config.toml
n_layer = 14
d_model = 256
n_head = 4
n_kv_head = 4
head_dim = 64
d_mlp = 1024
vocab_size = 8192
activation = "swiglu"
norm = "rmsnorm"
norm_place = "pre"
norm_eps = 1e-05
positions = "learned+rope"
rope_base = 100000.0
rope_fraction = 1.0
qk_norm = false
attn_scale = 0.125
bias = "none"
tie_embeddings = false
parallel_block = false
init = "normal"
init_std_qkv = 0.0215
init_std_o = 0.0
init_std_up = 0.0215
init_std_down = 0.0
optimizer = "muon"
lr = 0.00728
lr_mult_qkv = 0.7
lr_mult_o = 1.5
beta1 = 0.95
lr_head = 0.0068
grad_clip = 1.0
warmup_steps = 200
schedule = "wsd"
decay_fraction = 1.0
decay_shape = "linear"
final_lr_fraction = 0.0
batch_tokens = [16384, 32768, 49152]
seq_len = 256
doc_mask = true
train_tokens = 285400000
steps = 9494
dataset = "wikipedia_en"
Each number is 128 + 24 x the weight over the matrix's rms, rounded and kept within 0 to 255. Layers, rows and columns count from 0. Numbers have three digits each.

# layer 7 attention query, 256x256, rms 0.0681, rows 0-108, columns 128-255
138123134147124123127110120108143131139134138101166126126143125137115117122126141137132121130123117134128126126125115129121129146146117126139138105139140129132120118140129121120121113133140136143138133129118116115130130134112124113142102138125125139122124122119122123126139122099116125147135121130138157121129110135123129146136098121142120135108124114131107124125113115132136142099142
124141126122133133117128127126108149128158124142145141122124111134122131112123139109155127119119119111131145135108134110111136121119119115143118124121119138138110138156131110107097128145141147132118128155120101128113131110120114125119125132150133139124129134118127112132126124103137128135138119139111138132144119135134140125139114120137137143125124128132123128124118137133137114118137
120108120123125131120131136116148116143114093132131151127140131128126133113125121114125107126124100156121130134141111131128104107129152081142126124115145117145130116121128121146129130151107135119132139121124128147114122125151138133108129111135123132131156127145149117130098133125138144126129124132140124103101117130147139132142114106139114143144110136118133122125128108143146133130123
122134127148113127109126107136135129129116138136132129144111119105160109127126118128135114134127133122137135105129117117119139148112147134105124149150131116140130115130119111153137136121126119147094116144118147120124124122151119128130111153113154113133133117130117116127133126125119147126130138136099147111124130146141095117120134136103114127119110117142129134154117138134146135143136
119137131132133133126121122125133129119159133138138109124119118136128138129150148128113115112129120120125142120130127117141121133130113143132144114124139105128131140130114146112110126116116142130122119120137140142152144134122146143108132121128123135138108150137132127097120135135132134133137135131136107136142121139135123113112113104133135129151101115133144154128139169128114098134107
122106120124109117124103136129108145131143135129142113126144154110100142112131132131138107145146148104131109149127106136097156145121087140114128104155114141142095149125090111144113075142142121140111113156116103149127140134122132129114139135113154139111118147114104113121154157119126119140147135131125135135133127129117116124138134124101120138133091139122133140111140127137130149131119
134120128131141116116131113119147132133122144114130128128135126146121116122122124125102139103129124143105173139152126120161110083147149109122143149100135102110126111130147159100130126117130142124136162109142149131103102116153139144129147134136094097146110128132169130141133103167117134140110135128136099145124142115143125128105134120132121125160157151103124109139151128134142121136136
107107126109120142121097103114114147127148123137115138107148143149119118136129144145129126125146134106114135139139135127103116122119098134168142119144134156167131105107147157159162135153101120130149133155165126121121134123096130100120122131147167123127122132117112137137120139113106114138124127161120135107150112133121104139123142117140159122145095155125141129122116110172125145119115
117122138143091148113122138147119134133121110120141137144138138110107121142136105109128094149136113113174113108110130128095128147111102147095118094171124134136123145138102101131116094139134122139111109130124135123120138125140126098099144130118162149122141160144096103126120156095134124137114106148126124136124113142117142109138112087122117119096119128139133124115111121130124113126132
141141127131110125149146120111145124155131143135160152126105137155126142106135153122142132159090118116119100116094149141124140137099131147152161083124112128142125128118165113147126140184116130114122132158096107148132175092128128106141116109152160121138122127141092126135129157143138106130146110136084144121141093123158148114115156161123114155120115113131102131112096141140122122122109
156137128121122147147146127099134142118157121165122148117135114132125137109137133134133123124116124114162111094117105103105158139124128127161160148156083126146101137108087113155142126130109122135145118178099106130154114132105109075102156138125160122139149114105085148098146159114111114136132110132092152096123142106124117128131152124115164143135120157150129132121116112120129141147115
100151101134136156111140116125079112171162099133126141102126137143094114126137095168135100147145138120136115143118134139109097139130131137068125144123141149100124169111126162147117104114093143121131114151127145120122155111096102120110142139113150143105150125140130107146132084126113099124123083107120136102155123150105147133097083138120131136105088158118131137133100103152115098142117
148142123151118138111120133112170083147127143151180129095127142108145158149120138141124134131177111142077098173149160112121112098105136115070144111147134133096141115132122129091109161154110121169141131129148109105127157103126124101143097090129142124122120163143157168144144125173148162131123126117106155101143127127167117180144136143139129134137182127127144128134141136111127147120142
144139092095134142128132142135129113174147118089109115128061138118134096163104110068163119118167160134098116139143152105130106201083119131147146155128124130115114106154163112166118148126155157125119133133111053149139122068131132130129148061093151116153144123182100111127145124139120162100127106105111114117122130159139123122127135116096119109133109107108124145112133148131135130104096
162112128134160187102153086131123122112107157163143145136170088089113153096118124132165082144063144092130119173085128122141110141135130119114111160141148070070105109150102147142106154167228119149149165112144095107134114101120126134157147095130155180116181115086060114130162116109146123110135082119101105160115093127152119121106099163134098112083116063112170142129154109195075106115161
052130146089107124126113090137073130143191122133121118132125172100157178117093144121131118071110146135163172125175144106115119122158149132139172171175167126087170170134156192110133120147139136172140146175111132116116115142098161127144184102172117147123143147148122078168164130154132162157106149140201227103118063159150149124172067113135152109127184184174077130124115115062167119115119
173056131181134163094139201169109179116136069143203093120191077150105035118112098220159168104128209120146081108132145125145117146035103102115130128109065155108158126140133133165074127120152090119166180104122108174146135100100131140117161157096110120148127186159135157171107170107136125136093220123226098094137045136051113065071185177162092138114195154078162155124090135080128170161061
184130194133167098181145111150124150122138160131161126139164086148151114111086113138175049149183082124144175104167059114091090138011159076060135115115195164135162105091209124153141130183132172126189105039125081079166097173171114109068119096148144034049146127123139127096145130188104122123166171076093175153172104117103102149083134120135102095107053166152131115076081108171195132142115
093145038150171095150158108175131131191121127139142092117172187139189108061120110118102156103144102156131092095118091091120093179168084137203197146057125073171143115132135112118115124126095128148210043087117093108087158127098128102114147121192176110140157131082106200171146121142038081148128139146119082133156122174175119113123112154168120140097118132120086140060146099163061076118147
074059116137201105156152150106165130169041106129111078095180077098178071191116102082117065105104150123137107096058148160152147116105115133102139109098066119113079163169118133136148081156158117097159109180124148122107110116133095084113157114150147116089109119122090166122159138129118107104096135045140115204159100171119113097200127079165152111139177142109120182138126097067127120083144
152174153133177116085113118134156147140122164098072098144119122088152218125120203164136089115092133060130139111202113083122112174125178073137115071134149115129157112145087096117121136121137122116138198152158098143122203115150111187104107121119107138111125106102104112124128150105140174169161145139127108091133138120144187128175130154133159129104117089161117097088127176125095110087111
119090191149151146128124094101122169159131172119173199145135129127163117178160128066206102113142083192114113129103153114151106167126057161046134218172205091128116181105135111154135146134131118160083129131108084164138143161137158149114108100159145101197060086141133119118127115179178133095084135173098119095139035103098073109109181119165154164089155113151087157121108050150107170180111
180195131045124144173130130108138102128104150128110124127153069141135127163150143134129135134051123101149108151120158174108149112130086174155121102136123196160137120173206167095092125149141106133059109160128106116098084115110109126121068133143107125113178119134126165060174133144106125125114118168098108084176119120152125135138112163085131175116112125070162153181113139097137106150032
210111105161081110125088118137115101120117165198127103080125102120201203150120098122172122171113082132093106125112115165112153136136081105079159111085176122164152170132131174205091104099108147144050161157119063095159160113142105085068182119065194041164124134166124153142090128138131083155158180121182159067119155056143095075140112128184148086073166105076117128171131154121117093147131
092126143138161156154149182171129176166071167141153139093127206145091138146143170069175095127132165163148117174138102156125067133171081113112126099146130108103094115098113123133136163098123179125070055126156097103170146138118074112117099098108145122118135174094176132157113098144079114130118125145140126098138165103135103152183110128126108129021208086128139198189179132131154150215184
159128096060072191152118145145113198073145084083134114133121144167110164136125104129122168122152124116169145095132116157112178148132158081151163107101162120175067155145150127076198167099086172111096118109124074088101094157088149142127098114082151081076097163133135094115128149115105166105119159193037097072120089081083172166137108144168129120137118091098209191173133157066143099149199
104093125142077188158106121082159155161088116149127116132128086156164104167086095134255130149159150168132090108137113109142127099205170131158159139146139137087174059146116128116179150143102065104139110083145101131121117130130092120123137132159140146164086140118217114157144145171126154102155070177172087149116187121130102097196112144141145146181109124075165102092079175143104101148147
132095173098161152150146149125121197140171132107171157092071140127193135106087108142230156108114208167145202151134113095127155172108147048129106112098102108194128181103095105123126103105128132076170108162131132111156106106105084071140154086086165101111146162160130100113114124154099177162140141119125108120150117090075099124152062192147107066173170105176164107125083112109134100065106
085157127149093113094160142142116108134162136120134115110151116180171156144095096097118108185148130081156131119080150137148077112143135146132161126107145149147095109112095125116116141129136169063088141116139156105133102102110155107097210174137109101175093126139188092139101167203132084102095143097079158100143108144102113110180230113125121080172152078094124198167126141079029118079112
110156110133145092130145117081093099153076099173099084163099138072145182150140145135115124131135117163165132136181082183056080104106175102139084092139148072093082167140148102097085132114153118149094123129195091169103055171108143130153144145190165105125148073147161144099097196109092088095053155095093100102097109172064166136165160113163126132154141104150159091111133198133089163094155
127124123110093121091076158086098106129133159114100149101132103117138144175085132095102132148116090155113123145088138160135135087140000138173139141125152133082109111132098157088130144122115138139181146019125044212152149195119139095160074118080109125089171094102178105086097122084116110118110128148118233090138054104099136158121153146116121123125134201165109092150138112116130079122124
113145118108127146168116181118083112062149110093169146159116106156116167101085111166072075092086161152202187127118162079157126142075081125111080138143107080110144133102123200130147198124163059142079018103121117113118144100204163103123081118114140127116144107184152139097125090128196119060137183134160126135110162169125185171187217074144166148131127065068139195124079153146102149156180
119115126146120116108126123129114149122138128130109128117129114145110127110126122108135128096106131112119120152114136146119147139124127143146140108122119141132130137105116123128136150133113127113136129119112133122137127098115157127139136125144139134156125130134116133128136115119150148120140114131126133122116143120123125122131133135132135152139131143120140131145133122121111119136128
124129124141137123127125124122129147127131132142135116107131128125126131120126130131135131109130129142139128141112140134117133142135126115143133125135109134131113151136143142130111123142126130132125118135119126137137122127131136114114131139127114136123097116133139109122131115131116135118156117118093093133149123115116119107126132140149113143131107124139146120118130119125133106121117
119129130105121147129143125124138126124111125144108148129129135103141126145123122144120129134133124129144116120127116134128120126109135128132123113138129132119133135148155119129122137127124126154114129138140145129125113111118129104140152120129126138130140140148110120144125114099128121134103123125119150122106139124126116109128146131123127141119112149103139126122133134120144143126140
124124130117123136130119117114113128124116144147124124109126134141124126133132111148140114132139138120119113130135133123118140120135148147119138118154135109128116135124103130152140145119124119127130119127112118134125133116101156114125114143139138122108133114116134096125125135115113121123138128139141119104118138103119134142119118143105131118126124116119112134120145125131135132142121
129126120146163106118149118127141120121155117133126109141116106127134142121137129136118132141125130137145155118143132097151087120137145117133136151108131122115127124125146150114143135117134132135120146127131152132132120110140142129128143138110110130138128113114147135118123136132150134098124145113128111134142108133130120120118115144138107122140159125133118108133136119111129125132114
109115125133114112125131149128128137097133143140143125136140124135126146115148139134141122127134147115124117125107139112107142139137108129154137127132119143145104149123122116139136162137135144127135131146137117123160128122121119115120138131130154125126118121112103139092143147117141133123154127148110129103137139127118126125145139132149132142152116094124125117111134122111122140136110
117115110136133127119130137115143146158105097120117139121116141113132114133118099136119099138136116134139131117125116151122134141128115136107105122163146138119123120137120141129114102119122107124090124131119111105127106136131129145138139132109128125148135152132108112127118131119124138139097119112127128118130116131127119117132117120111114115109141125112139146111141141119150157128146
096138119120141123142128132135115114154140142119133085139131147121128117144098124127102105098160134139125140138140142117128119105144110137119115126134151111083150138125141126127126138108125121155150130124140130124112108128116136152113116124123120152141125132121159134128133140143155124134123150114137117145150146131136115127140143103145130130145137118135122105128153155116144121145144
118150124141125134130174085148126122104135146129155135145115143140131129120138143127143143150125128108156129113112147126115143157119117114123155108131110109128109123091101113124127136146115142121119112163123102128155168114125116138107136123114147111112110125153118135149141151124137126124148127157120148111143125140115143127144155130135151131122113135156113128118110126126125120126114
120117121105150113144126142114118135116121147128124142124151091144138151107117133126107128103130107165081108150139136126130147069129139128175135165121133117120140107130145146137150120134128110136132131102147115113112104129112117116132138124118135115132134114096142145103137132131119122139133136092126142133105172128158118151144144124126158127121140129130154126125140107100144134130119
111123133126150127116135167132131124105129139159142105089135128108162143120102120134109143091167143142111143147158141098143125086131139124136134159119152100129111126108139122140152127091134125149126146094140111122146102113134132145097146133127100113173130117100164146121132138137123152132145144093118125104141157133120123141124159142114169147151144160124128129146139134121121161113151
079115120147117098112126144131118157138131136127120105142160152114115119142128130165118127094153165106111139158138137128102142144092112142123131095100150115137116170104135103126131116128128120149157129111088104112096156123153116181120150121137144143126134139118157100161101092171132103087136117111129146140111110173112124124190118135134131152119127120093129150101141147140136153117139
134170089121123113119162123152124153102139121133138104116137107124106179080137092137133134139129127129108093136129109089133140113157115102111133120142156131076139129100147120077135129143135135179115130113151139133155122145107163114139115113135151179149156159090133107104119133129127098182115197151184109118125151126120102146099127129153077116141155153136144090158158072130137124147108
134139116114190132123107144151125159162140107067066107148127090170075100130133149072194123108135146087117134108175141127136157132144122142167074138124142112106112144144154117109082131138166166110157162120103127133138065148116152115096128093128124147141119140130140048127142120126124137094155201170188126154100108195095099099178158124129074064158105072099107107106131104180159140126076
095170140100128107111139106141119207074116131098133095147112171129141151113147132153139123121216138140114174189151069166116143193092120087099104131165075146139097178115130109101117177127153125120136157162173095110164154159082100145148149094127099132165096164107117123147102163128208116131102168151182150121159151077094118135085090145146132147116120107190124153174085100092047067105071
126114113150147098124169132144115140123147135139141061142166108130119144115071112141123113133116160091161162119142134136077057205116155183127154098145131139165054139155127150106141084184156137139112060100102078170104091106143124149149122127095178157153149140123131140115125086160115134147091054160138094138082161164078135113097108085137095096100148061135113110208094202171125097152137
146160181062111154127102152132159144185113130121069123095180166123101162200118094100072140127094107158132143186110190085099095163106096098169167101105065128169113107175154131099169082086166148140143155147115091146138106141160163186098120124141154132092122100168100178145154182151129160133154147154080107208172107107148131102069138095136077129094129174108083186139113142102053167071191
099105124127110104108202197138132081100142148116132100107138093107115166082065168103053149155094079092163074125117130084180139173128219083137184128098150109160089187103151185120108162124097090211122144055119102131230129190106138096166146102122145126092066105164184112117100137067132106140127132179060083140135118135110103038136097088073152161145043089124131124168113094132103122161090
151168141166137170113136113123103177120127116091151158075085162082120092139180161109096130095145118136155153191167106126111086139151134081127193174086137186091119084161171158102170071151136153115141128115157140102112120142108152035117131181120167120138137111154131092112103101159106137123151140173173163191117122150131132149149150141087099113111167126141097126115026149160096088072111
111130065121124125145087170098113134107121155100121062092122142123174080153142127108125114144153114110126140127163142127093186187170144128093165122096182191186161127140122150131132090167149125155109132151129118099095085107194101065113123105116116129136147152143150124125094084147143098106122129102140113185116153133144104136127103109029126156112181183102126137171132134080138134152083
094168107133186152162130102147111117152101107072156137147093130078160136156116089191128139138155085151078057139094114170104114075131131119155133133111149163114139122102179106155082179061126255140116149104126183118182107124151159103094134079120118133119191112133058131152086105152122129138063141102078139168097134104131143076111106160103124179090073129090172149114113074145086103085189
116132107075136124108145108115100132126079133124099121116127138103105192255049160106079141111146067165172155070163127116080170143069142143175089205130119167178177065137113128122099087147155108081189114157135128175116114086075151121146093142097111103172128169101104071106104182150089089113210091139135113105143117113112178122103094158081134128105119119173097162157094074082069088097175
072105114122196154126103102154116116087174098159118168110087152149106108181175136151131149145178166108127083128101124172068193120142206180133124061082147095077153112133144134179141055124094107118098159142162151090142135116137119139086100108107148081085119061144115134067160155139121133113105135152131154128124108149118145065144097194149149091083139103169165109129103048094144191119094
098157109159146135178139157124053128167088116155154194158127110134050136169119182118092212178118121105178089134159121184173116117171120092139119178082136141148057179109087152154151126107146039107093176143122182137116123155120151118098090112132161162070144181081139078133153129130180089144115180116141135143177132148141093104096166171107203132067169134139115176106140191197159187118122
101107148121083055120148111137125149107111124131099146104111104115134168102162113103140159148141115110118179125150136146146128104066072120090095084164079126101125099145118153134075093043115104214118161085114198068132146135176186120118120113114196057113087119130103101176133099095097151111055093130140134079140142153122087126190163100144054127132223123098143127143069129078115133130113
080179147064165182080157139088093158091160128127145143101092151149122107158133129184077073068125147187085088103135135102113166125098134175093106079146135187129096103087170109108136185159101154137067094150205124127085110129186133098107142129135130148095125108139142101114091141100163082108139179204159104080102121153114066116096147173110133212141107123049153144078158141150119148145169
108132110144137076119158147187169101157145129112136099136160173157159140160158102128108141128172129126150164128148152164049124144109142168117101122083073108118124130096119121061125110178103140121093086137097161167134106140097149092088074057131129127115106159146203151192177214037159104067080107104104089144124115143139134142165065085143131167069163164160151127139076135138149187102058
114115169113149076111136079152124074192112156118076172180133151155099138130180098059140130084119120197070066109192125101095105183053130115114116174118137141095137144172148126145054140143204104079093137128107124106098118097116071127149141170128140122116102129107130184134138094083158135129133088154128147106106122109127142083081206103098160155138168152108147140081156173135075171124137
139141109067157131101109120137182139156128156203138077121175108131069112133210093083151126133163116147163177112166120200116144084090122129094138091134114109122108139160101177073094122147178092142111092117135166105170189105116156130091078079090128118149158150091144133133166145142158146143153145119116148105071140126172132136190138177146058119131139174144125148203112101168144052088176
128200118124105100043134128106147127075132078163126120096174230127177085099078152130081125084100117214138195139152105172181127140100128086111103120075093132118186121097115099147083207196122118133156138101103150070163091151085094052151132155165107129091143126136134183113103097136130129144133087150104113165198189143047112155097153144039074074146164095078181154126125153147141194095102
133173137140129136147119107105142102143152090181155114152121117135169077120119123053192226146156077062155106109103126115082149071108180120116143113140140100136139192139135120121108151144139151118080083200142113151081119168151085112103139144141132194107113107114164157089064131116145058088136113069125111135173159092068101094116107091073136084173143091127156090142123100135098170151183
057159080064095103125158135148115106100180112134150102180177096144165116178155112164169128131070081139097127140148082141121118179099182100073136090202102165139073130133141120140116144065145103118105100114156177151111078133046167160139120083085095155162149107083050110106112169126119096140125128074134152109141154132067114177167134123148098092083172081079146076117131104142101137115117
128129130126126117144106136110113136117103122126113131116112112107136119127136135125128137111150134115139129121131124127134112111139132136124130137147120124126116102105103124125127125136117138150113143136144122148105122128156131105139123127116125120121146135124136125107131123125131137102139117121127147134129134132128121123138113126146124138124130121129127146141135127141121138133123
113109141126141119147126130130118135128119135128135126139115112130125133120126135115128126124132127127113111121116129125129160117109120135146125126136122130123149125115139136132131143135120141130103128134118115126122140141127127128132124133119138107111115142139112129136147133132122122122142147130110122134122119130128134116124126117132140113124131130125109124137117114127101136123114
088138136105113134102128152133129115142123126113138152107104106124115139131134140128149139120120114133138111125135147135130124141126123129146124124140137111131147135137131150134127127118127125117119133137140116146120121109129130113132133141129135117135118115128126128112132128148101132128137116126132147138134140120126126125136121133127130130121133138150126139138120136139133138147140
129118120123119129144136137135131142141130125126133145101123136125132132130124130133136114148129111124129126119134135122106148101134109158128134128141167119140128138117146120126123138106128113126140152130128116150118123122120102114142134127114143126120138120138123114129130145123129137147124118113118138125121117125122139143120127144114139137145133150115116141123105128134103142127146
121133129122128135132118141129131141151136116131129124126117120142153126125105136135142098124142118100115123124128137120110160111113123124161132125140136122142113125150130104134113117138119122164114113129123114106120121120109111108145121120122140152114132141117081152132141136122146146137122111124109128106112117127127136121141150159095138130120147155130136147139133158111147154109156
110149108114140128117146135143127120122119115146112122135142136122113106114134147131106134130146131137140173137130112125144144122147138129154130124151142131139124124124122130138127105123127125129140140126130121138119130134145157116112146122119123125144151120114140120117129123139114115154119134128116127139130151140124129140140140118143119126126138149115151130137135129133146138147125
122119118126124144135172155132134138133099122136134131122138127144116110143112125131156120156115147104116129123138137114143140103136156127157141117150123111129123133118122135126139121136134122120134103133139097130128148123104124095107145103134152123122130113129130143110139124100139109116129125134117141123122135112125119133146152151144117119149128125118141109132132146133100135154124
117125114106135146133158133097157124123124123131123114139115140131126106123124148122145107159127139133139093108132130117130142122103125146145128119144142131140133127125122128134101121146123119147129114163108102143129143111127123128122125142120159110115126131123109144124127120119119114128142109127117152112124111110117129127134125152131126132117126139122164129134109133139094138128133
128137110117136124126119110135144125114135154114163132124119127178108127135134140116127130129122138128114116128125105124121116156122123126147131089112104142135147116103150137135161141149120138108166147124147134138126145122129126119115102134141146102136149130140113138136135128157141130138153129170134130103128124132127142117127137133143149112144115124103125139133123100117113119137109
098140137097100172139137124122152146121114124104153148129112132148143146123131133133142117149111107136122106104117122106152130156093126129139146083116108135132154114118119119115120122161123165112143121141154121157131163107130138111125119139146147088121144142132105165126115131143116112152149116151125140114123127147122139109132105157143144120147132109132132161134109149135099154150113
144134106124152115126115142126116145128140149114165128142130135137130144133134118122130130101106153109114140137137123099086160113139116144156109111117119110134107110138142125137127143123140106120109160123131109139135133138147127117133122131131137104128123121127141118130144123125124129140152127129119138134138167119112118147123144100124126114138127143131131135119143122137103135127145
130113111134129098103111138090142135160135116098118119089142145132118124150114102141121120117165131114127124130121135127129133114139131144097124123171119143112122147151099098127119097111129115121158141119145128131142120113148125157153116113102081124124118126128128128160149132155144165133104154090114115156121145160092108134137132144099124127153125110105111146113102124092113149108123
154149106088159134123145162124142166123144124110108158115122116161131132108148166131154131132106115082136146073131125150089171169104130101154123111165110125154116136104113101158101133118123100143104148135118137122152123164160129095097083119160140127080131128149092135159137104092088113139144110152098097129131138085116116115146105105126127124106121137138124163141132142163151165127133
100146118120158120130106117105133162146121118091099134122125130159163120184085087153132128097136167171097158149179153119135133164124135102133105085122096094116155183107165122131124151085127135122144159134126132102108109125135141095113097097152127107115118134151098161090142140151136148139156175158144144150156123143107157115157143137119082127124154131116174139146115150087111137111101
129138154139157115150116140127131115105116131108134098136135112112127134139142103115152155186116156139140143167144135189135127079137116107126115098105135094137099104128154140122130089067114140107079136112127125096137152108101103173111121132121114125121097135117170117130149110138150137124080105096096128090102172151131145124163138145153129145149123133124144153173129163088126102115109
129096155103166108087105146115091122089148157134148162111101131116115081109145128069167113113127148157078158161126101150157123106115101153091154104139160090130112144128127132127103128132119141166124136114155137122157086129200159125100122097113127071131155100108114122131103089162151146101082156147137159127099108114126067138080171128106132127166131122125107146120173104114144151146093
103166094105138119113119107136132133102102140159135063120109133104142150185142150122088078112144098150141127139088135181119118125116093155143174087149124132142150107154142160109133123150091152139110130161155094129137157130115103130118151124100135075115121099132112143098148155130137123119100120106116162107149110084140142159128082116162170112120170118151122133155140079065127117091194
083075148173102135137150096121108123121155118138081124152095071116135167097125089092203132152138117119108124122109096119155112131133143109102139141143156118126172144102112112151114080134099114125126174110144179112133137154176120125086183157109150124188081128141111111150099090135152139129091096130209158169088168100124111093125127093156159101167116140141099060138078109146103099122141
155096131105157127126109143147150124123114126115136131151128111158083128122153125163120161103122154123125106130180097125157129135109184110165115147152160107130124123180115114127130164081116043091154148123157087150124131137135127214115136104135086107121081107165136111169169150107129138169114175145150159134098108142157156121117153098167171137153078132129121079073165149118140167114122
149148099100154124084125112117183104127137148151129144103187103169141136134157087088146117111121137102123136118132124124148125090106117151134111119095111113110141078124126138109124136188161166037161095085127142108153115112139091094086124107101097141098126142120160103104184157130135138130181163110136185169128129113119122135107144134116102090170131148086135131144152095178107083106132
091140099097162126160116137118128120153160119144149107181121119171114135143136083121185156143155183130113089127143153129041079177140157161142121096131143110180116143127100107125122102140146108096054071149165081143067119082134108109094125125140180140173180147136188135126141138093131086109106136173161093118106162099091082110139122124116137152130117124122137095109165187120101130154135
110137156135179117109152094137140106142085159149109139109124171102088119129166151061114137078111156125130133105153110140109136098129134167141111137094104043119117160193133104152090076140129091103127118161125115096129133174139067102143144161140150114127128126137098174127122111084076147130133126116159107152161138166128135096127125134141136118127170120145118136134122131132128114156155
141094142119085119117081157101145180129115169167146088083201135164138108179148122080140130084098092137129132090150159126112167110111108100090123115088101140174149115140106180101142124129116085124153133147085142169098120108175203174110094083091151118152108180111154141164135128099156091135123149091118100110139133099161105122134124123153140143117182163086101117162141119087130139135170
060108128163176162126087071091147118205150132111118162144071143129122121165169097122153143122189131151078065128131117116134135127139097137112093186152182102117147123100100094153151139110103151121105148116143146126137170138110111165116089095127091148120050112083128127149118155101134120115147147118108123144115089088132130143144149174142150171115105124149132119077173114168106175146178
143113060138123110144098163107153157171146100130154087100105108103198109108151087127127176171152111206090127113123118193118133087108108109144165134152144094122083134109126095123113140060134158150128124117139076141116105148080125077143161093121111160159177143122139139147081143126118096136114115043168136112121156088097145132159120102119087058175178113137148113146138142148132127099138
136153157118088142131144138113134094153191144171121156148102064141150139140099113126115146159100111084110109135167175093116132104093196111092121085182093135112157119126111140140168126071112118132109119117151172097110076135091156126120124128129144131115105103111112106113098128165119154135169112090139136133151137128133138152169177097108106118138218108097183136119154150089144187129192
105132092117127143086096135122157075095113117126123108150161166122161054150117141153132141119165137124104107080120126135125149084140128165171105132147110140116200104111127131152100185136123108087153119146123192135131122052129105109122163110160077144140118118146130122150109083165128156091115105109105138150098164149137177123161113103057118122156125123081172166127157111080133121109178
143123132102110158143099109127152156102118163160107146168134112140166149120160094142157114163107074120139143112116140132072129120131112167127170104165111083100120141141140128094127117110113114123137103081155077116100082155142172176107099137163090129184057080100117115129120137135138141141100101170146101157117102112137137105096129118144081142111081075093150133151103127153072098136185
133099106163139148148135181148151153118110126108176191103105138103101116087140098252089124105155146134116077116121137156151150089099108131088160082117093184119184126113107138146132089116068075149155094137154158122156159118158114085107106105123095096128119131162132187141109183121184137134109124165145108159125137107196129099084114147111152195109136188110163135108103136130146149126107
162120103124185115159140114150133139086099131139144127149151092120123042136171137139179123128117136128111125142152114156134100159131130105084123153141130160169097160139151119142111157133170139136124127165139138153119121109098108129145097063144132156126170125078072129121168069122180147149161075101109116175149138119119071153086073136118130140088150117088127085145156165196147160131141
115100150118145133189104162137134101126140148133097097145114125128105114097133148132123094119135162095128108131128134098114139162116100118105140110125097095094097118136136171138191133087113117145164078121106110121126156125168126128173142091097103159093108137128126121114117083149121121110107137087141153162133088131166125130087105127140100131083114151162165130143127102096152094172115
082074096122150173143169145098129143144135103153126099141131099079108103173141137159045100108137193097149131087123123125124150082162143160100134100168167109109068121113142088102150063158140110154137061138131151162107095141137186133166062112146099172122115147104117104125174145155104127148086108145152076151048087206139145138201092103160157147132122114151111184126135160167161115117165
118134101144122115146131114138111145122130108120127124133123168131142118109142115147147142137118143128119135109131135140146114120129117128115136132129131138088131129117127138109109110135103142119123136149132136117128148105130121126126132128114146144093123159130116134142149144141160139127116140134142116111107121105111113121137095146106122125129102139115141121123115104129134141121139
133126112139131140117133105117142131121133110105125123143134121149096118135128113108123135121129128123114127135122117132130146120130135132135141117127123135140135134098115140117141118131129138127120126110144116135150137140118155108127127132137125111122114123129138130102121129104123115127135124119118147142131133119117142139146123125149126142113140127139116135131124133117111145137113
116121137121149135101152127115126117138138124129137126164122120143104129113143128121120144138140137144126151152134143116144148127122129133129115127121145140147130126116144141127123124136121127138132112139135113118125102147110150136136106123129143105121137125127126130105120140135111096140142143148130130119131123138137138119123123116152135127118127115129126136126128152122100148131127
104122133098115145131129146134154137141114120139122127144114125145115132132104140145138145115112145144150118120142129128157156115126136136153113138126113154133153140128137140145135123140129128145106123136153117132123116131128126113128117099138153116132122134106128139124151111134106107125122120143142144135109124113127127125117121145148146115149127149134143131119117129145109164135121
138126114149126122141121124122134125124139140124142143132118134137113145117137130128142152131125139145114124127132129111132114138133130099116128108098120153151104154126120140130125139135134150139133144152144144129113134130118151137113128113119146137127120124127124114125139135119129124115146129158137125126121134145131136115117131120130130119139125119152132120141134107133110107131116
148126139164129103111113114122120137128115110131127112117121133112152131101127115128139110104135145101109138138129135140129132102132106142134138136130125144144118120151119101121126114108152115135128136111112129101127112137130120130125132135122100144116116119112134135130120134123152155130105148111134122136126122123126118140132139133100115153103124126108137131114127134099145125116136
131137127135161137126123119134111124129126137127132112142142123126112131129120123122105144138152130155120143150121118128123115124126138116112111104137112132116158139145122153121136149124129127117113156100131125116112114155110120137125131126151121139119117131120151113148138115142138119122146145110130114134117116135126156131111134134158136115106114114132109131127117133112100129115116
121126143121114141139147137121117130116127130123146120125133109161117132133139133115123129110119140149150120130137118117119142124118132122127143112133117125140119149112153131139139131131123149121131116133147162156144135111119132139103114118133139119124120130130152138123131114141126125111150116139134137123119131112128146123132126138133134137133125124146132138120120118130105135120117
128118132134126113144133115160105122107140131137115112127159150126148128112127116141112113127137133143098164177130110152114135145132120134117128159149146096121145125103132122135140113113113097114103108092121141129132108125143127160117120155132095147146118131119129094132119104126150118136097133124121103126141133148113120142119133113133136145114107138128122142131130128129154116108121
128121126102111118142089139168135118096134120152119106144135136145121096105109131126130132102136147128113158116130118129106138159154131134159106116115124112119147152097148125133135131109124102135120134136139147159153107124128136127115106126145125132129127131107130122126126096147125109140134110170101116118113138102130127142153148145110144118136111126145119109144150143141137132102143
116111139104136113132129122174087119116137141115121102120141119145101127147120114142135149103139135120129138147130100160122128101137111139110108150115139126104132146143139187135138128096126103153144130093153151124159089153103125173160120107115123175130125094128148119147145108110145147127101152139135136134153137141117120151134125104094128123107103146131134137116133110156164124120131
129121148129124142141125096132138123140128132148118142133111142157140091146127111140113108150088154139137115157116151113124126159138085125133121108094117134114123153110141151120132124146083135133132136140126145171145114093150143153139154145134105119128167092162112148136123141148145102135134124124137134110099091145122125122097132181137158177125135138098111118107135125141121138084139
151096130121138166125104146133117108125129124159110100121101098167091096133106104120119169104125109128120116137106119147136178117173137139133111126101156104142163172121144147156163129100112115141142127121115115122153106127144141123117112121096134092153141146156157122108121083106126131151132183135107127136121107097122132136151100140132134149117080171132144123143152130147192129146163